Each number is 128 + 32 x the weight over its row's rms, rounded and kept within 0 to 255. Layers, rows and columns count from 0. Numbers have three digits each. The size before them is the row's rms in percent of the matrix's.

# layer 5 MLP down (transposed), 448x224, rms 0.108, rows 372-413, columns 112-223
101:154085115167074138147138141070202132156084144123126109125133135144158106184127127177122071087144111103156153117102152163098150116139090068104125148154146148081081117101119072135129164141117142142076146125136069097101120127129125079175149121168122127105175127149191131173134072108150191092067138121144187090092161089129177176128159140076
106:137150106074116103129091150094143137169076122111099155121100195083210130182162130101143120101131118161124119174074121170092140207170138103102123145108092140102099149149102132133108111137152168129147163139112124122112110112095113134112155105134087154098134136056118151163125118093081162181101110121127205113145151082141114152115142122114
104:144130149084181129087062080133101119147102154120144091169111111110154161110093165129102182097171073129210146150220128013169104161070145100125147091109148124174112084138129156148128088165098113050153098161123120132125112102130120102137145112147153161127134078093126119138146092116122142145105113058144067083133135116109114094098146125160
099:150107162115138137143061162137173134114077105125141109136148131102150113119097146140068123175167039175103181090135079132185136086105161131118130103115155111135104130094078141131156050134151114188094120179110125110173163164122124054141076122108119120198190153148132172126182116149124150134128126188140104118083176133124123054147106136181
083:102147155144124192110123150165157071116068106161075172138082115145081132152143155114091185179062153113133076150121135121124114132207186118124142200124117132037174100121048143180135159190091133077115116110155135164174168172097148141114137106076136144199156117096149076147175156127086149086133121146101119122102072127126147080150064102145
105:132102079083182123164132132092135127175174092119093117088133135149136106126082135083123105090096124120200125137098100104113077086114127088154128127122138123135093158126162104104106166194120098115155157140051146120082106122161110149146176110195178141116086112151127126061152092121160138107099103077093116125147116099127157140174130171089
092:097163050133101113181158094070121135138093145113193094103134145145104161166135129141090106121102158162188142082100080130088126094132056179152119108133152100148122155128166098116100031130133159087131122136117138149203120134079105115073110118162139079117149178166125132140183210094128070136165139126097074104159149109152105151105150144136
100:138144128115077124121145154092097117135107118139140156137101157113188093151074137146205138059091142133068170102118160121161122125101134120118061180123092080160121112114131089152155080128156091132106125114075120109081129075061103132157160086106123137068118122115082147091072109112102130136168196163147162118097151156080088190080135099129
108:066114122116141125119098112178189159202122158150128087125109118126070146123162150173105122117115169125104127167144092148116165089103167192128128127122094084056116163188134111151151157098156148126122130127119129164154058126171115120096127163139127117093147165160113083117096131088099130083077107165137145154118152193162149167124169072133
104:162164150178106110074174177142129140115178050089128124162145141106152144154141107106141130156117164162093119101107199147110157100090142097135114165180114090154143122160111135138106127200161149172075117069108102161101098114123122128198117152144166115085137128166061174132134162071096127179048134212097140178138140108150126134151155094140
098:133114145082085172092106135133147119180174122094107110131139100105136151080094114126084130093150114128102077164175092090128147077151136141111130126111093095112147085093127102165175177130173064109100165088103084054147187149120171166107114052089159124134140164094122130126140107148138178092158141179096173085117138128127114171149100147074
102:128149136118079113122129166138116129103133106138230131150133188151128112104127168176146128080127129088148168150101112146119130137165069147181196186138178107110176144136168198146139137137129059161155107167176122127097137066156178118138109123153145140138143121108083147120099175172141114074120084091161144083061154129071170145101127147056
104:095100117132099165122210100104160086103092190129089103075102083164081139169117092077168063136104111094120117122164129113177133130094164095136125165099153107178161114112132123124115109134081096132156110130163136115047128139141133139141186055162121134141070110156082118136100121137166099124145184154092046133099142157113058144160142103166
077:117074119119089128160120169106082167116125145066192101160156134054125096180123100136117122071096096115180122066126162145103088105061068210112127136145156095222078194198153175074141026114073157203152111144155178146131093154132089116173116115116124097133127135125137183150124132096119153127116128111110163181094139167125154147134192119143
104:158136171160163122164109104123114087099114160198088131070122134112160132092077126094114133169107104092126086094188131118162110140161143156123119188144164137193111060156048113185082099123138137076153196141102125142104157128103139154096096057142085121131108108091087128142074159189106113155160144059084160112150103161135136114081134076145
091:144154104117176027162118099138133085172092152133118129114100141151131177085184099117098168112104174158108116118107157128200134168152113106137168137160122132146110145119097104127150082112124153160114103123090104178085136197087124114106110078096158117161132169185123138094212133134130128129056073103125102090083094120094053114166074139156
106:119064091163127103161100098154083080114123027092115119141048113135107164110156089160161129163092149102110102157114144091088141179126163136092100110115062104139126108130134097150147137093108119123127091148191088128129074173128138151151147082113109179142123129121108135124139156110163106179117129134137141132069112110104131087153155063206
104:140114121097146160144170092151111054161132111144077148100148235126141137190102059103208142140100120112171136151163108110195134092116132126131139100137122163121169128134094165113099125117150143132124165151133172130139180140127066138125128117112176074130175139077079128114087114081141113173136110169118085194194166140082140066100173169090
098:139125078130117175125198127166115142131123084122154121122110091124138074182115149123146164175192108129092170186165093057118111106149134112103111064108123139172163147200088101106103029145096122084107099116112162096062107146143065125155161151169112167115121104108125107128184127124160144168129115108113123142112168132168150101139106151148
084:113121150122122099085115112135127142178135138175176119160165113184125151163141140123145125094109125113117090175113130113160105167122167157194121104113104160133174169132160109098156065120077103143179066121106143189123166095077132157125124153159155074112133172103101091101127109100110193088108096121114126139131154128151112126060127110148
087:153092154148099166154110176039116150100113159125143146175154098122167104148143096155118121098131193090133112125094135113113100118157170217142116128092076116081099154191090096129114190169078122136102083138111100113168174136084094149097097163150115066078130134096123199124158118132096157122111121136085182187122126123106133122159158137091
104:174139123196128147066138110108139123118129071158139113174089100140175035083112191141133165114155139166165160158127093051122138125097118023164134136124058142125134131165134144079168106162154092164124150121129115140115078093114123146081069114135134132093155110146091146144164134130162113179087149101092139079173139147172137120179103161158
088:158107154123130137139188140117136151123160139144168118138143140122055170183067103116205142161171120093177112187116110113115092099153147119035112116130182101092108099192162211135113187127118141168154132134098115099087124091107151186107137101167145145111140097121152133137095082171112163137099152134103137155137123070149184136105095110117
100:098125101153160086135107109150111139147130141144063103116187145120104101100161119102128067084088120097143120123122055130113173147104096119180156142127132171078203113144112102063199101051115161133133134061139186092142117128145176105119171145115127150120120143127166106123089113100108074145066102127138091143153148111080110113090179149094
097:191164158067118155101138124126096129122157111148090118125103192151091137175102137056108137154121133164150145199109095103106157103144109125099140151207190114099154126097078117087117105133147187112083156074169076111132165113127079127171154140077117128165150168131114078097141144132118134146130118143096111151148082102141144140175107106093
106:088190176110099124097137144102123215187126114139161102104047112112104130146183148152109171107180069194091119127075159131123097156138153144117169053120154155116128073119110136145127096138112111112116123154118161076113118098140157175176139131125095141107082079081137089138142093133162121102149123194100143126134109067101151091112151108131
086:115109156111143140052148075111054166137101141125178074129176172087214129115193163126146146152100167087129090117153136131076144126124091170137116103137141098126089117129142148134167033145166124170113112096112118148087111135097141145119106149164120121116132132145153077141083142128177143129187110043112074109160152136141167185133188206078
109:121145143145100134188103133154141112048094112070124192189172135100109164114126171164110147146108164109124159100128135102144158137097136122142162040149151146150157130136149092141180111149116110144083163128150120135207114099135141152141163123141095094107134104138126134116105096109115107093121100143133175141130030152130092068105157125104
097:060130117170105132103144108155119156121078066093128143167115098085166126142076122186144102097123154131118187055123143085150150162072097131143125194138131074096128158140140097116102113139117120119138084104130115099132093174160182185145108146167118078138117109109076096101140108147069079114145150124106133146098209165096101171119167157137
104:105170120110134169098087111104150121144114192120105192128138135125138172135062130129139133113136070065084126081112160078131131169200136149107151090147086148133153109148147077143150124156159117190108099110133085120124149057120140155118112115104120128121111138143192166067122135085104131148173129071160068091148128165148111097129137113135
107:136150187159113121144165111107107124146182109093194088056145143179117102149151125174127178098074140127130181118123112138112120107152114097130136106104127077120099143203115150118085142104124143124111106170113175157098088110120168128072128142105161144178098142140138122154111132111144131113153116133128111146113129124121115106167142142117
098:107100151126073105074153082111145103091141165171095124125155117103106159153143113078120096194132152072122096128164105122116126133123149130156072082088116137090132099151193130165134110149113158151133109088068137219216103137172127184101120129097143105122131049166088118125149109086129191122121211163170109135185142157181103158124120127169
097:200144109122163148164184107102136139102049078096132168142111066104130052145130148093128100107157168168164170082101099174100145190117116146154112125179065153133097166122143117127109125135137121114107140117075149106086139108092125139138116110143156153134066174150140130117108077079132089109099092141168120145160135147090140094157198125107
095:145064157108152091119108074098088164164117075123154110141096095095168133123099156118147143124099086127187142134085169189188090132201167161123080118106143110171119062127141139068155201129169112147116093105193100140126129095193172157093120150127148099162173162136163180120159109151099152149154065088115200169107120142095185143114128196112
109:198119117129145154107072089220148141175118163155130188141197142167153146072119069086145129150130130143150124094132134150077162081053059145108064154097165129112150168183125163118140126046139149132124120118167134136090136146136124113121114089122148139142186143111109155145164131085153149142130162096125098100086142173098100208154093156147
102:132082140112155155154116102096159103162090148126140126118117081157101088159148058159145113092132156090123139154152106150170093129082144135140151062089132121079144157166133122103110127190097100133113163133140109120143119141147135139114139140202147143128155115094110143127095194137121157164126162192154113113149126101155146137138184080120
099:117107189113141130092113092116142148114047141124138142173107160159074095186130112105122170086182147164153095166162095111125105219116113180106130119148136126163181120163061147087126126163084112089093141158147123135141134065124094166146135088136143070160084110102113118128142127114107146116146122133174121135083103109050181141120082112121
096:181088113113143149077123073134143135123053142185184082132077143126151136111075154150131136132115078123154181142110178109070159114163083115110082108151171099124082136133151123175130090206097147204150140140109133120155122142198205116097104115093111133110131176113190128204118144205068185145129194085124142115072081110131140119116186143121
081:054107147097089113090114076098137184161095121158146066109184099142098117112117151136194141125128105064157142107172110149150110101057151182110080110114111140098117108166111096132126079160073065169197134137153182152191113100179112124080090122125106137092132077165124134117118157171125151172130115086062112170155187159137107158155180107127
096:140097096085166152094145061187120126168081118118143126103080152098108131096126140126124178110089166119160168152144122067094140156120123151168159118128099198102110164168132134165110081152138106118129127173171122101162170109148090107118084165137091131120182164124098114099132140107122113117180118153086103113115103134128101050076090187149
102:146124100154077125170146114086130219079140106183148119191147109100094107102131183113156173130095115086110151067126108122069134158165149108153126079118177128121112169075132137091138096149111099127114102180136115107152135135183105122088126146104199134103090127134097149136145081120113104115127128113108090150131092156124094081181142100188
103:152182114143132164129116143091152087148111123079184135112136095126093066131122108184035124148159119150088144108112121101073163041092086109108130110102115113101114140127104138149101054193157173197118127109105073169098126139127117142123106144116135143086158139147163201188122129091102135160154155127130103124150106122112160093103105104145
# layer 5 MLP gate, 448x224, rms 0.112, rows 373-414, columns 112-223
107:087155134102168108131135180095149120110127145142103178143114159140165113179143131061133108071104166144154111154143131168135118135124126137071156148115122150122172152128180196102162125143131102129068132158129108171172127066128160153125114149118120124081077094143128120113146120150122111174145150192122145068177133123141080130146115159126
088:167153081190131123112118172118123125128133156138166113093135104124121187097138128170158099173155077171118147096122093122148080126098115105158151123149112158140119191080074057152092152142088144137128104123207066131130148105110174116141178156138111186152167082127133126128088112148121126160106190161142096138130091112170152072132108078090
099:101111092154092134112109103073068158152163083179123128136110071132114128136123119102155176170118143080088042129168139114069089126095093069095117172124121171123120116138115132140118086125145095123104160145115154041146148185153173149109153178064159087131187138195133047081187141129148116132084094138130150161180168147138066088092165136201
085:095104095080090185081138114113140116092130108134084088217149119155090184132204116073118094134138121135128104174169081107122088169136185190105136125141071116089128158096090159144135168174102159139125158127124072108180124153101144118152088160135090195153134063102118055094068119124127099193073115127164123117113092126104152138137138077096
099:115088101152146155147184108121104105110153152160132136176119110134099082098149141170156111129154128092096132131137116150110082148121081152153172070149143154126125111167096124141199127072159133177183141166085123138160162176068166123127059151112102163204177110122122099101145159131112103179092170104186094147128162123094131077059085123138
096:165208127162179097109124061148117154184081131159059129170088113137135129141155122123068065137121177136162154085175127168122125104079170085083128124092102150112108124083105087124147137141149115111102109135130156100135099130114099102141119111166148112118136164058082138108126140084108176091147137173160086121141073131161124137115062151106
099:133098078067111125176150135187077127140099081163089110125140159165125117122106156125145116131134096129165167155126082113164129101152155055116111146119132120160134096170159133099086159173144113078082104145161134140184112132097113164111088166097121219109122126068113171138156200156111108111157148107112101157110127078113143048137157154119
111:177116156173112123139124088154164099107106114074165163113178182081165115113128077088115133119072161069101160155175157093155160142102089122121122111161057147068137115190093113106107146084119132166148100141094152100150117132158185130121133208124124148121159152059096136153101134186129178108106116157136116080103126119139120100130128218173
110:116108162181141093159091157166084219104188122109176131144089155114156153131115099104143119177091128123119136146124078047134115144124123121094129120093151118117129112132121173133147106160195112087089095181103138120120166092118174136182059123130179083154093125197105212130133174092139150127172116172179120122162094082107148165134203131102
096:118152168156144069075143095125148115134086091123140178113143125033143148141091159119119111112101186123140142150167180073058092069179131120151180147119148135120091086141158118137141215132174093123113116132094176124123120050182102093171151126125079192135084099152122135110162103064146083116138102120099186107166091066098165149157073148140
101:113120176179157163156131110106091197135119078109142146077144206144153124106161140118112154118125142119140118159083097090081145114096119116133122173133161113115098129139151124221140106098108108156119139130192101154179141148137067163141064105073157148165129130132141101169073142096148087170098107175131138098104107117141179150118092075110
105:168135118139170118196083109184112089122137148148186113104091128128138138128144137110120193112190131099118134128131122136114127131091126135104159146138133181096159105141153116113142131085173140107142154153126091055148130165138111117139119110137078138139105166102117159097149203146083131158173096143142077111169090115145085050131105179129
078:234169137204122119077121108159186133074094129154100134138115123143165105131175131140155084135120182190111129173143093078194139085099143082097181156146086079069116101055122104157081203128116126090126129127127143090163114127179106125135105107120123132142152141118118132129077094168118120142059083149128098141179138090136139050140052140087
095:095114212170054141137111184116122184105158118160126088139104172165184064079152136181126160121135140122076096148082085165179136103147168121147130158102057114152099149068182123189110148124135129108094158136076095164088092112102080122115165129099096149151127090118125107127083092116080151132120175143167146085130114190159217128074189123147
085:151168102093155092222161148148141159161164123119157162101135111134128152097147127161128127131150173136159108125209137135168153106157170148162157199116119156119166130114089175094093128131172117113127158187079180128121111114141128145157144081167082146076155166111166118057113115084129179116122108184148142113131134105135098134131120116124
116:083063137144115106153076155157107097073087102129133128102114132174133133150203146118132122139132184061092111101217182088111115164138090115094136119141126076146145084116106082092103097140128123137125077105129121129125140121114143175081078115147132112168125164161109151207119168115121140085092115080185142127114096085146139117163169117173
104:098101182131119130132123084085116126182077187125154113193165129128133105160087096136188108162209187118180117173140102169119140097146164145131114100071152163119151134134141120147117200104148108113105164123112141151161149092105138101114126117113110080125207099055122114132122064169139147100116134159158090163123203161102143094128151150088
099:156143146070087076137118105174141116090178143109078169132167143128073169094130114125075143070137111110141142121088108137101123172094101134121142080101169135137123140176162120140116188100152082076137144117063131101186133118147175149091117163115159174070093153146101116087085159134160096072148058135127191149148137182176091170165152156125
084:137153136126138111123109133152140169124128111128106018145118174115155081158126139141061157154159166105122161091102118162165064163110092171087073099153110092147157075155155112163123163100102179180106163171099074145117115174092127144157156177117157144097160094111116119157127106164137073087123129139129116146129126077093142101099125128186
079:094141123108126126064071149152128096110123123139134114093133103073116090132158167130144108118185071118153147121212177132155120111146133113165191124145096104116114165107136129153137094058133121065144142057199131137097109109150122104076150058119147198118149109124164090151152059119114097156158119170129096162169107157192180132074111111131
109:089134137112151169111137116159066151144137152095192172069103138146169093105107150084116088164171146157061167221171113041102097131149088209124118160144110157131102163144090122112130154071142055122127108138049151125139076092163110062130107114158108115127135120091110113128118157082155129143108110148148155160122154108107125079141077115121
076:072137110106123112115124124161165150069140169156103119131151162162104138066178112155117125144151175103145138102144105132108171138149085178112101072126166164118053122090118123109132128128138158104146154169081093179119116175166189137136147135119097126072147133078130138052170203183137117128151153196173102140104068186145110123102110180173
104:069160102092121135091143124124169084141161110126168135129108155094113114161103114190116127089158131136175094155143108186139134175155134131078110146114119149176113107123118091091093143178112154070089122058072115081090087136152125151115137131169101113168133103101157216148148131139139134099115183145171118143111105135060109143131126148161
105:147143140161155120094101126137172144183143130126157153099133082087126092161090157094135093152158197109200140085148107096138190066155129092066152054095178176163079122132118123177192164074118127136144179175154130192133149118106165149117173103147137103166202106172109125142158137191096136067209142153094106115126096089168078127157126089165
110:182070136123117080084130087120103121142165068167099201175123147201087149172129139146058134156169112090083135112144152077089072109190097113146111095152135141177106126171107141129064107087155102137107093127048140084174110125110152096082085097166137099120140061153150113127174143094110156123111159076148139165116100120148163096147172128087
090:092151104136156121164121150079166151130108094104120108151132116129128123150142107104137102123088135080117115132113093163159136097097124117150116123100127156104101137078131179140108100150130158106178116106157106093196067091122096130054142111142149166137074126090092153193146105089065152098101115145091125108153078123205155079150094107080
110:101078163065141205130106169200172134120138152117132132193179123125120131111208109144119090190181085148127151167101186124119092124095126167117096094107125153133161140110151072081139183166119152087098109162109090143168085042075136150136115109158094149181188158107076114131125148124123155137125095164122120150157155161105120128120172124135
103:173139149141132125158125155167127164142205158113115119094160124121094119101119109104129135167075095111144096099164098101069153141128148139066088110092133085125134162134131147143089150127102087142075163092174175190140143074097079115150160164126085166178152151133087181087144148125128122093110099192134148120162088113176136124124138152140
105:162135163109108127135170150120045061117097101179118109152098092144156075118133130116139120135183124091147142128102083172109168117117127169129129129141110070110103103127080140110094081102106144068079099120133129121136148188131149117105053060109161150119159099172133110156146153159107156162093186158114148110130093134095172169114140138124
114:159074038145155139168134171186162169113112158105064167185157106133161152140135157096156159141120120097077164119124148082119098161151121159097141094119113148179118192081142106157152111135149138111117114131182090106193108059115131150122128126092120163091074099157110117135089117114133145151151124092145161150168091130088144168172117130181
099:092190167136117073156140122131122121173119130161096114151134098144184177081142159102159145127183083114136102175139117140112132112147174101160113133102177156137130052140144086145210058147157132136111176145102121105102204127178093057102113136129112158091195138041122114138137114098123163116165137111101178135046097105134079090127185171104
105:064142089174121149058083070128136113142142131130155117141057156168174152144122159149100169139124146166145104157114109120100075077105110144142141118131126170132089206123135053100114130140175100207125164161068125133104113122098077114060072106151162139109088126154143124095124095081152160102137105102104133092129161085097118100119124129116
095:063094151081145124113075076164127176107166145098097087106122129121098128168104133055129080076112174069132098089076194078114094171141142137110177099131109181149122140091070106126195148110094157131104090078134138135129128170126188070170157102150108188187158128148128091139090147111117163147170156079065110204084139152134189122156071113169
107:183135153095142092132131099170133161109140121145139167157144153160121142148144142127177140186131134104180123104108169112158141117119115119073156181039182069159087173144140086132138101082153100126121133153061101137120131104112153144201147156174083095151170123152121121080101143139149128100151154113131186136081132070183180146178148146152
098:134113118149167107139132033151151144224094162178085166126122102147100105130164117090080120094137074129119157158152092152121100084098120136120143164118170123121162115126145083139169082076126060101127145032181110187139148135161138153128148150130151094123115085147111137096094151121122171165158138105134107102146119115147111120108094135125
108:118134165133103121212079129176096113145089139139079069114131182168148087091096121145123131165075185110121130109168087119123158146109145162087149045128125143131132131090160093118102127109134155134120139118173071160128147119076085105095177140141113088178095090127131170145131152152127117126098168123112157124197157061163085087156137082153
093:123136167120057086066123103115171149113110154134157144118128154101191144131102150140061091113163128155142108186112071106158159120138099122074076134130085160095168116151138081141133145144142147109152170054144120142086104163088147127070077089116167144176171112129092097064114102135144150148141136057081175101092094166087152116168188139139
079:126145117156113130105147167096182094120085154102069149143090185081074172119172139156075095137081096088191130144065118133153087124180143172117191157145114122145205131121114165148137126105071117083111087154067168130144142150079166120162121106128089114125132146121156160092088136143143122141112109139161085150104078142129111122167147099133
090:158089093163133157113096171116128107126152118160139114123137117064183091161115150171112156101112178188138144132161138124133120144130083128099135215136108116157150090140112130118121197109131114147089113131138115113129090075160152117143104168155126136223137093191092168128110073113188143100215143081102151127139157065112167120134165126114
107:084108124101177111124035168150086159119130210086143113142154102144145099194171117109148162177164107179126159119143063185119129148094062125158133141095111127148044112137170178139143119131107115122120087131152131103141136134133182150163125183121128096122146146177117107143132161146098103112093102181133135092137107097135106095092107121096
101:140103122152124084166150114103144154138121138148099152109125097191090123161165128118140068081188163129172153102146114125118103186123104157123124107134097126123086163128080081112169142110078126093203147104168124103114136074178154114098151132114133149128093115096106107082203145104108171083153100132116099146160104096144099122093166130106
101:063110131098097131111133053131168121127147091184131148128109084153161113111144107137145180118168161122172150139135121104062113121138141092151160137083092109132159098118086159124119085177135117109135122083092140127136155114116118204130154188081125134110129196137162174110110034119127137106145167134085102161186106066130076095124061117142
# layer 5 MLP up, 448x224, rms 0.112, rows 373-413, columns 112-223
105:103125103100106172118090171144176122138123090123127118127153189133140138137151123072072152150138077137129135136139088181113124140153116091078137211152133140094145159140122123098132100136064090146180152080123098147128161105106143169050088165136140118132110148079133179110137089168086144135060121155123148108144145056106088159090135133179
094:150131151144146123092101082126181145099107165191165156061126113150162118068152165128158128154101055144163134046120117071118127099100120084150124093164115119116127143149137125145084162197091154146182112137135055137139088111100125108172143160102113142150131068125108112120089121146119101135156144077128057123111097058115189150076107181170
109:064103144151172122157083157137205144119111132079119116086149133080086128161129066124109074095077167140111129152064139151117154078123171167113161124146141159164103132136124116113180183125143121140128125121087141167120166077132181105096117141109121168170131115075161182157139140101139068108093167132203154153081084126104150106162101159146
094:159117140116119165138165152106135174158110070136126108193110115131164068167140074156164192169073154160122149154163123092101117214115140114099124108115110162051146151121179134169106115134183147156155143107088065163159121126131089123141127122103116204158184127106148149178130170133103136125134141130123117098127159136097126167162135124170
102:105104105166155154082171155172175083118159168103096140150181177109096158136108141128137135121148134136133180096091131145114154137137064168057091138174156095113126112102148125132158134103121146128148057118108094105158136077112091159132110135146070162191103166112170138151156137103106109120162067175079083141149148137149152088118176180136
095:118106144132107169089118176137102090097168167147114135122140109092134122151169151100220180144121085092056098156123153136096137112152112173170110104119187124152132153106166131141135155128126125107156144102178157200115138175104155115110178137154113096136109170141154083147166124063118129109119150150160137109136123144091156145151150141073
096:153137142124105110098087055120078128185133112125039138132109166188171185090153142155142143204125078087134146080117118097097072092150136117168139126150105136134126117152241105089138091149063102123151148123120150147112132182152139095100173122153146074111127115079128121162191144083109146168084095121130057143124088100172104117154115108091
109:076172108153154127121120107113132123144132084149202085195047110097110044133117158178144147180155072150135094150074145109121120145083172141114138091143059144101115148088112158170129139141107104157132158115181128062095152142146128125125133081106126123159116142167080165190146146104161180120092153078122113124132170155161071113096176065101
105:146115129095135067154134126127179161056176130082116112070109162075160147159115157101116098122073152112102090127084134095098120156170146107084199217163098186125118155134105161098170122074110118112106160097088168146127086117134147107161153125116115155176120117151132167114134130082039124171144129110159158064110153129136093087143061183126
095:121199189109100112095126154164093094113092126125086125152154146108141173220109177144126075164126153133123174166120188067163143083129109102094104153136117137134121130118146124117149132140167143080127059163085157129112133079192085093107112192185153085099197111161103107153147121145089114135123176167118099099135126077204153095134141105167
104:124086176184111121094052182088138126106192156154155085183164137133108095152159163139160127135119139081112159100164105168159113185174119180153109144156127132146148167146136090083137141113131122114159118129115153157098081094148204116137132142126119133117162161077098070092140149137180186096202130096096160088131148101102118112142081195124
099:089190093129079119110159122131140120125128139163190168087111150109126099097098122193127161136144116161100102181195152076124123113090092127106119124127168145145150115155124149098110161087176095086120158110087108101121095158154121116081183100109099124156143119071030176080108103108151126158124155131172115182080107095150063134153089152094
090:138131119106145154062128079110107139162110115051152155075096120120135182149134121102184148138055148195116133074118099154183092114079174118100137179101164094142100113064118156138151148149053098127136119084137156125131130094140127122114138114096178120102143127162172146075221139089117160138140115106108119119114096097145175085119102145101
103:123102148125109091167164094125143196076115114117171139097175124117127097157128165169129165142143146083140082104155165143120129107156105181128130170121186177147102082142120106163127114185176114108146138113155131171143061130088129123138157111136083116099131081120161121118082169069110155089077197078159132098138114128115126117114147094075
089:048078114130147155107030155122076104140086102138146177146183120133109170101163121094136140085162130116162082171136135107132095141100122142131156044109110109189125122093112152054133114188086122152152138114151055087142131145071062071122096158153143153112068143105113112126161148147179123126096146118126119098117118144170141107150154143137
107:130130067172137090117167155171082097149096082103084102146093121104120144165117048114092110116160121106113120082179189106111116148151087132136114123158114110096122133141104106109119108163173119159071152131094091139153126142173127158108094119157174108103100152159121072175104072109115215132132094158141143181111139141156117133195189166110
101:136146157168084068140120125106128074172124175139162116154161176135141116151125178136160130140123144160135173125167147078120168093149135151071151149040123138134163149080160136151113154110134148099133102124107074115128134092146115120122142130172099091137161062086144073187111092134096172078120135110148134156109164207132134091122148111113
097:135146087064111094156097160138095103123122235173149165146122133098132150085121148139146079113151166120134115118085045143171165074128131151169091116123156139122188115137121196128144175139147140173159145140139169114135140116107172114094085033142103195130102130157175066128115158133192138153177112152167141102115088120190116151111126168179
084:079067176154096190111218114119087102148153122126050139125131072083127114117162137124121134111110141093117134182154144086166136137107126121131147131125122129132158154100165078156107149158117136136085150101072160135094132146097141045112205148100106108136102113129132149139158161171172151116068090207115134056143112114108112123167084098068
084:141118109190104136102161069129129096158164107110112183097131152180149127142131105110147116115174172096024121106130077117093160127120121153097175130159165145060126110096163136096122094101173108100085173086150169128102099125141143167083092051120121138171085161127110180151114094099153150156158107109118117223129100131083159116060103083128
108:116133102151151157121109114085130112109133147105160066131141166136117108080097121136115155083106123092122137175115160128076154162158154141165162097159129052139110142105171136105158065143111133076133129111110041102121124079116106154115174100162142184144087094159120094128159098107121142120062113195123115103192121090090128090167121019104
081:126099119118090163186141132111115122156166121108105066193175089129087165145169109109138102076162131097109109118156076120193135095174104119058138132075118140197046092142127207088134092120139145159096112121090121151143159151126174162174088085106122147161145137110185129112115153139172131145124159120150144155084148160121178144151124123093
094:130053130124158128152102153141111138108113136153109139098168127128087124138103144156182135181157185119136164147126041147190107154131084072104158139097121120183104153123091095080093193174134105118207140132078126107156069152103144163094147137116133159150075104133097115172133134160178126125119133122154162147118136079117120160098126192133
097:131107137123069119131172127138154119140148116163129090081161133089113088113142152088133065112177120137098131079109136130139126134134110127123118229073107109108186117073161162102124102102148132107087121125153195095145101086103111105149163121131152123173105084165151127166104092116100087148180157160139137035143135159070150170078067116125
113:117161106108151063107124182143093145094099118106091068138113099154113161138128124148146146097152155126154123069117121082163143143130149134107092123170087071080165151139211144133147123115096146144118091176156113142094142111152143122048076164079130106174155079137088097102106105105189106188133127093126086098142101070130120111154152110106
091:151123184160156147067145073118099094167089116112136159152144163126155157091152158103164113139103100140044170152114175145148129134133131113118152103138087143098144106059152105161125099117119161094146134125165116079183173100162124091125149154100117112087097135107101178178170157142148146165181026107137167128168087151094101104098166138183
106:143133080113141150163063111156063070126124091104153166131151102125109128081201051150162146156103107107107118100120144128111067129127146118075171159096134196137145134136193091178136136151129137122129165131112133105154108141129100160179149135139096111163179132141134126142128106103133112110092111080038094122115116155123124096138180115138
099:110176141169112133107080076220080172108158151184120121109117109131117186019141133154177124097126181177184125161102170092088148112135172142165185140179119101120162107162098130072109143123087138139127122171138164119171104100160156077100096100091143151095103089092118091130191139118131101161119096176179111143150152152087113093139146147112
107:105089154108085125106065101087188137133136185124155137116114146133147091157084068058117165152151159084086110114142153046141143130131129121119150097100147153108145161127127139090155164139142137170106121177117093109079136132107111107129165078108174101092150114120088116138130132120126122130093107120190157127130159178165072119167090061121
111:101165092122131110109156134140179149145120121078116147097149116057108136137151083172118133093129158105167131138117161197121147117159169127180099136110153143120093122102108146092080087087130123114140141162066142120135145148099133177110143131112099117150112144091130194166158157068115113093106147183126126161102154077130111121087172166075
102:108084123048156145104045112122169074102149123125124128173128166180134120127116134046097096189097151102126132069153152092199115124148126091074107136117071141086101167080119161130077131126079168110154089138150157116143061155121116151137074121120121137119098136114167132162173154100100183125142111155122119138186066133099155130107111111133
097:088105132144098152155158095092096101129148178127115121094098159120122141189113143139140147114105125143111150086163169118121130126170109111072145165188123155134087107156086165084145104127144126113143114099153153157135092121119167144122118069146157119095186098148094175089116092130111150090154142119149102130093145165193043114193134113128
094:155143152173170109158102176112110158120096113117186071068125147188123112143166113104051120098108179078107140043146110112104119137088157111098094151109117130076135182098147134116085125136077092079087133112165187164132149143137145133175143144122130117136108098133115068132129104197092133135083121140110116167099180156154135124152140118174
103:108113138151129142116091145132119190177161128174121107157135116137091151129103135084178143192176143140171154061163117113112158119137133123084137107099096107141162164049136141111150171122124148138107107131139098086032086195093103070094099126121071135145145150143109117075083094164082171021106092125156157134121116082085128145125123198132
095:089105154159123139146110101105036184173177131076135101075141145136137089143157068131109113119155162138159110161167125151155109155127135179093073053075119150155129128108106096057128148091106131157096192139152121142157116156095189124114106169099165108139134148109113092078094149154084113133178125163118082108120090108161147162192080207073
102:112123111129183117162151130180186143148076163180135105135101139066172110151152098199178139152140149103134119137151150112054126071081057141128104091092128106140137100087158130127137113119146127119121175160141112104079146150083064143090116159081139117156074066116083140156132095136131078090110107114124104153104128141103136114177142143093
096:144180163127120145140158176044144147109140106137094122141079034151082167102137155117215110121143092070120129114084143118128101106171134155136120114172125123099156090209136115186113104112145157118099138186142199132157143070159149100126117156094095146134132134139167101166089095162114161109097170187148118098066080068118124125122167177112
084:064119134091082072154163122101093102139177099131178105199154131115178143139140168115167049085168109148199112102143150129074123135151085152151093106119172182120164128159132134161160178125120117106076151136090139129083117102115137135132154158167082033137129102198095130136096138158131109149132170174110113127126076065153076197169149142108
088:059183135122113124124142082133085099165089163151122121122115165173119137115105163069137114205163141099123087117071128109123191140135129112143119119106133145115094099107150111146119147124102169144147150165081135133093154083119115094142173064134113102076105113051158096074117178086088099123147111116132086123148053140059132083121106108152
100:126169077077082082106150134129106130102127147150192139063102111114111155102145176096180166077114161074165109091123183061163138148149170143155102079138122143168130188089059071155115146158143152138112139152070131156144140153166119083156124119137113066084151103097125112153127097131180124061197179043096071151206146105146119124108156152169
105:127126096105123124095114112134114112123156130141125086164102122075181102106050127129136146139094090122102139137131145166111117103145150087097117074146131087151132098155183100130070151157110128168141125134099153144136113180079157175119104133119114098102129125172134160107125060157162100184079149131135162120068171138137198101122112149203